From a checkpoint of a small transformer trained on Wikipedia.
Size: width 768, 4 heads of 128.
Architecture: biases, tied embeddings.
Training: a variant of Adam for these matrices, 1122M tokens.
Each number is 128 + 24 x the weight over its row's rms, rounded and kept within 0 to 255. Layers, rows and columns count from 0. The size above them is the row's rms in percent of the matrix's.

# layer 2 MLP down, 768x3072, rms 0.0181, rows 458-482, columns 1280-1407
size [ 95  97  99  97  99 103  95 105 101 102 108 102 120 104  96  99 103  94 102 106  97  97 103  97  80]
[[117 122 103 149 112 121 149 122 150 123 102 117 162 122 130 102 116 200 129  94 131 106 134 149 123 120 124  98 160 143  91 128 109 133 128  95 125 128 141 142 117 144 115 152 177 117 128 137 138 116 153 142 147 156 150 155 137 132 162 126 129  86 129  95  82 127 173 130 108 149 106 118  92 132 125 152 157 109 135 100 149 101  83 125 134 129 131 130 102 108 133 114 112  89 154 101 145 101 142 149  86 115 108 105 132 146 124 156 154 130  84 143  49 139 127 113 155  64 123 142 103 139  96  90 130  73 160  82]
 [158 162  90 114 158 174 111 110 122 122 183 109  92 137 150 128 121 119 151 130 156 127 156 118 123 122 125 106 124 169 152 159 148 120  98  82 141  98 137 136 151 118 126 110 117 113 100 135 164 124 156 117 129 169 136 117 144 153 132 124 148 157 129 105 106 143 110 137 122  94 126  92 122 117  72 123 132 119  97 156 145 153  61 146 107 102 121 130 129 136 127 136 172 149 105 109  84 116 115 105 146 104  98  94 138 149 136 132 147 152 122 103 124 128 152 156 126 125 153 158 137 155 147 109 115 147  77 123]
 [141 104 163 119  68 149 146 101 147  89 121 154 126 104 127 117  64 133 113 125 141 100 180 123 135 155 176 160 123  98 117 132 121 137 153  96 113 121 121 108 150 140 128 156 109 115 136 142 125  74 128 122 169 140 130 169 140 114  81 135 120 139 138 131 142 134 210 166 100 105  75 145 147 129 134 132 152 148 136 157 153 119 122  93 119 148 103 142 126 110 152  62 131  95  87 111 118 137 131 118 126 130 145 126 121 186 127 129 118  95 102 104 152  91  93 135 116 130 103 117 140 112 117 101 141 134 122 139]
 [136 120 187 136 132 137  78 142 116 153 120 160 132 122 125 145 158 121 140 128  91 161 147 115 149 132 129 154 136 136  97  79  83 109 108 125 124 128 132 103  91 155 111 108 173 165  99 143 200 108 123 128 130 129 122 136 104  95  83 132 168  71 148 105 136 128 146 128 140 121 131 147 142 101 122 115 148 116  90 159 117 121 123 134 152 154 116 131 128 146 112 142 135 135 137 188 177 160 112  90 107 124 121 152 151 112  89 156 117  80 107 183 170 126 126 109 118 142 144 116 164 111 144  78 135  72 139 112]
 [153 136 113 109 153 158 136 115 127 127 162 100 138 129 111 142 156  95 104 144 114 143 133 141 148 125 112 153 116  87 133 151 126 146  99 113 138 126 127 139 137 166 156 139 105 142 121 130 138  92 144 107 130 140 167  96 114 113 155 128 105 141 110 126 148 132 127 119  95 137 128 152 127 115 129  84 150 120 110 137 133 135 100 122 129 145 111 139 122 106 113 116 177 117  86 126  87 125 155 159 149 145 129 111 105  94 136 135 159 146 118  92 110 157 115 124 144 161 134 109 140 140 106  90 144 125 140 160]
 [129 117 112  84 133 109 124 118 147 159 129  87  90  99  93 128 127  97 153 119 124 150 151 105 122 159 105 154 131 146 106  92 105 135 126 118 139 107 132  65 118 180 130 152 122 161 186  99 126 133 151 129 152 104 109 126 157 136 145 130  89 120  97 129 173 127  90  96 140 138 105 116 109 125 144 177 104 137 168 145 136 112 126 129 147 159 123  85 102 131 124 113 135  91 164 139 154 117 153 111  97 119 136 147 136  95 109 148  98 110 123 133 165 151 146 116 111  85  93 141 143 144 136 117 114 106 133 135]
 [137 148 108 112 127 175  90 119 109 131 151 143 132 134 125 117 145 105 137 120 144 117 111 137 159 116 168 146 105 128 126 159 115 118  89 122  90 168 134  92 127 182 110 153 107 173 133 152 104 148 126 122 113 112 116 116 117 145 123 133 143 103 120 111  82 134 109 155 177 140 132  87 102 151 144 148 105  98 143 145 142 130 140 133 143 141 141 127 107 135 147 153 140 173 117 131 129 104 114 125 140 113 138 149 104 119  66 127 155 105  93 154 123 125 121 137 127  93 159 114 159 147 129 119 145 101 153 158]
 [123 103 139 121 156 134  82 120 139 122 139 113 105 113 105 133 137 113 104 139 110 136 148 107 133 115 124  85 140 137 141  83 137 135 129 156 171 125 109 167 115 187  94 134 100 158 160 148  83 128 112 122 168 125  99 143  94 100 133 130 117 129 138 147 119 123  87 102 112 118 136 161 146 119  79 183 144 127 110 141 153 103 157 158 139 124 114 129 123 140 115 137 109 140  81 122  90 167 142 102 103 119 107 165 164 140  96 143 142 121 107 159 100  52 113 105 127 159 100 139 138 101 107 137 124 135 168 116]
 [126 132 131 174 111 125 137 126 134 158 101 146 163 122  99 129 112 170 141 116 123 125 166 154 149 155 102 145  89 114 129 115 132 114 146 108 151 138 133 140 140  95 124 162 148 140 141 121 162 150 149 140 174 164 130 130 150 115 103 123 121 141  97 105 154 140 136 132 116 148 103 123 134 118 129  97 145 131 104 104 125 123 116 130 131  78 130 124 121 112 104 121 123 126 143 110 110 102 119 124 114 123  95 110 121 103 160 109 111 115 176 161 170 120 114  84 144 139 124 111 166 138 132 142 125 142 139 149]
 [115  93 138 116 125 170 116 131 120 129 148 147 162 152 149 134 123 157 160 155 144 115 125 156 111 145 173 100 106 151  93 138 132 201 133 141  56 138 121 124 138 141 115 102  79 130 143 115 147  95 113 136 110 132 142  82 137 122 110 123 141  83 130 113 123 140 186 164 122 175 153 107 201 137 130 111 152 129 145 127 134 121 135 115  96 128 120 130  99 167 117  84 170 162  83 152 145 137 144  98  86 108  73  77 135  91 125 127 105 107 152 131 153  83 103 106  96 152 106 133 127  87 117 145 198 148  58 148]
 [134 130  53 169  70 132 106 109 138 164 127  86  91 139 126 132 116 141 176 119 107 126 127 101 159 122 140 138 134 122 181 130 118  97 139  80  97 129 135 173 118 135 122 129 131 114 184 126 103 100 122 128  78 129  88 130 139 160 116 123 118 123 106 126 118 148  91 124 120 140 131  91 110 121  85 118  99 141 125 160 104 136 117 123  98 152 135 141 168 133 129 124 145 138 132 128 163 135 150 123 154 146 145 140 139 183  89 101 119 131 179 143 107 171 133 192 143 150 130 137 155 127 128 150 115 136  52 122]
 [155  84 149 138 158 154 133 166 130 163 110 141 100 144 104 124 119 143 119  91 137 117  96 135 104 100 148 150 129 133  74 110 157 153 119 117 149 105 113 112 100 122 125 120 106 137 140  92 131 114 137 141 127 117 167 125 116 118  64 120  93 155 110 103 103 101 120 141 115 116  85 123 122 107 139 135  98 108 124 127 123 129  94 137 104 120 143  94 137 101 159  95 117 102 116 147 152 111 166 125 110 150 109  99 155 119 134  98 163 117  98 117 175 126 104 138 109  91 140 112 195 106 144 104 105 178 134 142]
 [163 135  91  98 133 135 123  99 121 136 117 100 173 120 143 131 159 116 104 126 120 130 170 102  98 123 124 138 103 135  69 121 133 138 118 117  89 135 108 126 148 126 107 115 116 137 107 117 172 122 190 237 139 109 116 120  98 126 135 131  99 121 124 103  91 125  54 142 208 107 148 109  95 128 113 115  97 123 119 114 112 114 121 122 155 128 103 141 105 137 115 123 128 123 142 111  98 143 122 174 151 137 115 126 176 146 123 124 135  92  93 138 111 134 142 115 110 120 150  96 110 178 124 121  89 118 156 144]
 [119 157 127 144 139 107 144 143 147 132 118 122 127 133 157 141 159 120 172  99 133 120 135 113 115 142  94 112 140 111 129 126 164 111 136 108 128 108 122 130 109 104 121 133 171 118 111 135 109 143 151 120 143 128 127 121 133 127 132 137 126 131 143 128 111 191  77 114 133 144 103 130 102 148 156 140  95 100 130 152 105 115 112 122 179 115 131 135 124 131 136 158 114 135 121 149 132 106 166 188 141 152 130 130 105 122 130 143  96 135 138 130 171 202 159 173 157  87 144 139 176 127 130  96 162 151 157 127]
 [128 127 131 112 106 132 117 187 122 120 109 129 135 171 114 153 119 135 145 144 104 130 135 144 109 129 123 116 114 119 152 152 142 109 129 139 106 136 120 112 139 130 115 114 149  97 103 119 132 108 146 133 111 145 132 143  94 133  94 134 150 119 193 131 110  96 181 113 147 140 127  77 150  88 130 149  99 123 117 134 170 142 105 100 116 138 113 103 111 117 159 135 124 112 146 192 154 155 172 122 133 147 164 123 147 162 150 121 109 119 181 132 145 178 121 163 137 105 108 175 163 113 120 113 144 122 113 138]
 [150 148 119  93 122 140 103 164 113 144 148 128 103 140 109 133 125 124 114  99 123 132 131 151 167 130  85 155 140 116 155 154 133 160 139 161  96 142 127 151 160 102 132  95 200 114 141 105 169 117 147 136 131 146 165 129 119 123 126 132 138 115 128 149 155 146 144 138 120 121 111 105 132 137 120 145 172 136 117 146 134  96 139 108 121 155 106 121 107 124  93 149 102 142 121 126 151 119 129 173 146 126 123  85 136 133 140 109 131 148  87 119 179  86 140 154 128  94 148 132 107 108 139 172 166  74 125 136]
 [128 121 113 125 119 152 173 182 131 164 155 134 124 136 145 126 116 153 108 138 134 140 140 188  98 133 107 157 127 148  98  92 111 109 134 152 135 141 134 108 116 175 139 116 163  98  77 100 103 136 154 136 159  94 134 120 166 125 159 131 151 137 132 128 220 100 168 100 146  74 194 161 168 135 152 122 127  98 154 135 127 173 159 153 115 155 139 145 131 150 111 102 148 144 113 155 166 128 143 172 114 110 128  94  99 110  99 118 135 126 130 138 157 132 145  80 104 155 112 167 100 143 130  76 139 125 135 117]
 [139 142 153  63 142 120 108 158 149 151 115 119 144 101 135 131 154 129 117 130 161 135 169 107 142 111 125 146 144  98  84 104 135 144 131 140 124 132 119 131 109 156 133 110 146 133 147 122 130 128 138 134 135  91 133 108 107 124  86 133 152 142 135  69 147 109 195 162 134 105 125 126 125 130 142 140 123 110 122 157 132 127 124 187 130 124 105 115 119 120 106 113 195 145 106 122 115 172 133 132 111  92 129 113 152  68 135 102  92 118 151 158 136 129 118 170 141 158 131 154  99 116 106 131 157  88 112 154]
 [115 104 185 130 116 155 134 112 125 164 126 120 100 157 167 105 148 177 124 143 139 134 147 143 106 136 158 174 127 105  98 124 113 102 140 123 142 134 121 137 134 174 126 144 117 111  76 129 129 164 101 133 120 145 127 141 108 114 129 124 161 147 133 126 157 137 112 149 120 152 192 104 144 135 133 140 114 109 129 132 153 112 150 170 112 155 130 132 109 102 104 156 162  86  82 135 127 134 116 122 110  93  98 180 152 121 146  99 124 192 138 139 189 139 134 111 117 107  97  84  85 136 120 119 125 163 125 163]
 [145 138 132 147 107 129 132 118 111  80 150 133 156 116 130 111 104 126 172  92  80 104  73 113 121 134 153  57 108 141  91 101 122 164 155  99 138 116 119 155  99 134 107 141 134 111 169  97 164 154 151 113 131 155 121 138 164 116 109 124 103 119 181 151 117 129 101 145 143 144 146 154 111 102  99 127 179 155 138 149 123  93 111 128  86 125 135 151 106 135  89 150  91  97 127 139 134 140 108 103 118 124 110  83 150 135 129  73  87 113 147 111 161 145 116 175 121 160 121 122 112  94 120 110 118 125 141 120]
 [152 126 172  96 105 145 131 137 145 116 128 140 110 160 152 134 165  65 101  60 146 134 126 145 111 112 117 146 135 143 118 135 141  79 137 113 145 110 108  88 129 155 130 108 138  81 131 136 135 124 153 108 113 129 121 156 161 109 156 129 124 151 115 125 136 132 171 107 148 121 118 132 124 137 137 134 147 131 137 112 174 112  83 123 155 115 150 102 146  92  75 100 109 105  96 171 133 100 136 114 146 129 128 103 110 195 157 173  95  96 146 121 117 144 104 111 137 115 133  88 103 147 119 110 150 116  84 131]
 [162 136 102 109 131 139 130 140 107 106 141 157  94 127 121 133  95 118 138 135 181 101 109  67 149 102 134 188 113 145 104 117 143 147 146 101 164 152 146  87 161 117 154 106 174 162 149 127 171 126 118 128 126 126 112 113 150 137 100 112 153 107  96 122  99 149 137 129 116 134 126 169 153  90 110 149 133 135 100 106 117 163 134 158 140 117 119 115  93 142 125 136  96  99 140 150  97 113 151  94 136 170 170 177 105 172 141  56 149 114 146 179 113  93 105 121 124  91 144 166 113 110 165 119  76 136  89 134]
 [112 143  73 110 166 127 135 141 130 149 114  72  86 135 123 113 140 119 141 117 171 153  79 116 150 117 138 148 129 115 115 112 148  82 136 123 111 122 144 134 124 136 102 157 126 195 140 115 142 107 168 137 128 120 137 109 121 154 132 134  84  98 135  99 136 131 143 127 146 173  68 105 106 113 119 150 164 135 151 144 144 135 133 118 111 146 130 119 144 134 122 111 168 119 171 118 163 102 115 137 151 146 122 137 112 127 207 136 115 124 161 131 101 139 137 118 111 103 108 124 131 127 125 163 118 127 122 146]
 [116 124  74 136 103 131 134 132 120 110 190 151 151 110 124 129 132  73 127  93 112 141  95 141 114 116 102 133 127  78 127 115  49 155 136 108  97 104 143 118 112 152 188 133 116 135 159 160 109  96 138 140  93 120 158  62 102 152 158 126 131 138 119  73 103 117 154  72 104  97 131 134  77 172 102 117 133 133 189 119 173 116 149 163 147 142 115 123 150 113 145 105 159 109 149 163 113 121 121  93  90 138 112 102  81 144 156 119 196 130 148 108 124 138 106 114 131 116 127 155 154 107 116 138 105  98 121 155]
 [144 127 133 124 134 104 154 115 133 144  93 150 153 159 144  87 108 108  65 138 135 132  92 133 139 142  97 135 127  87 167 154 125 147 146  79 143 148 128 121  95 119 106  98 158 127  92 114 119 105 113 128 121  87 106 119 137 145 154 134 162 141 140 122 128 140 106 118 141  85  83 120 127 187 127 112 137 123 135 116 137 157  92 144 111 116 164 132 133 138 133 149  92 129 163 140 127  80 108 164 148 164 186 123  93 110 123 142 144 129 139 117 115 134 122 121 122 154 176 127 127 103 136 120 126 127 138 106]]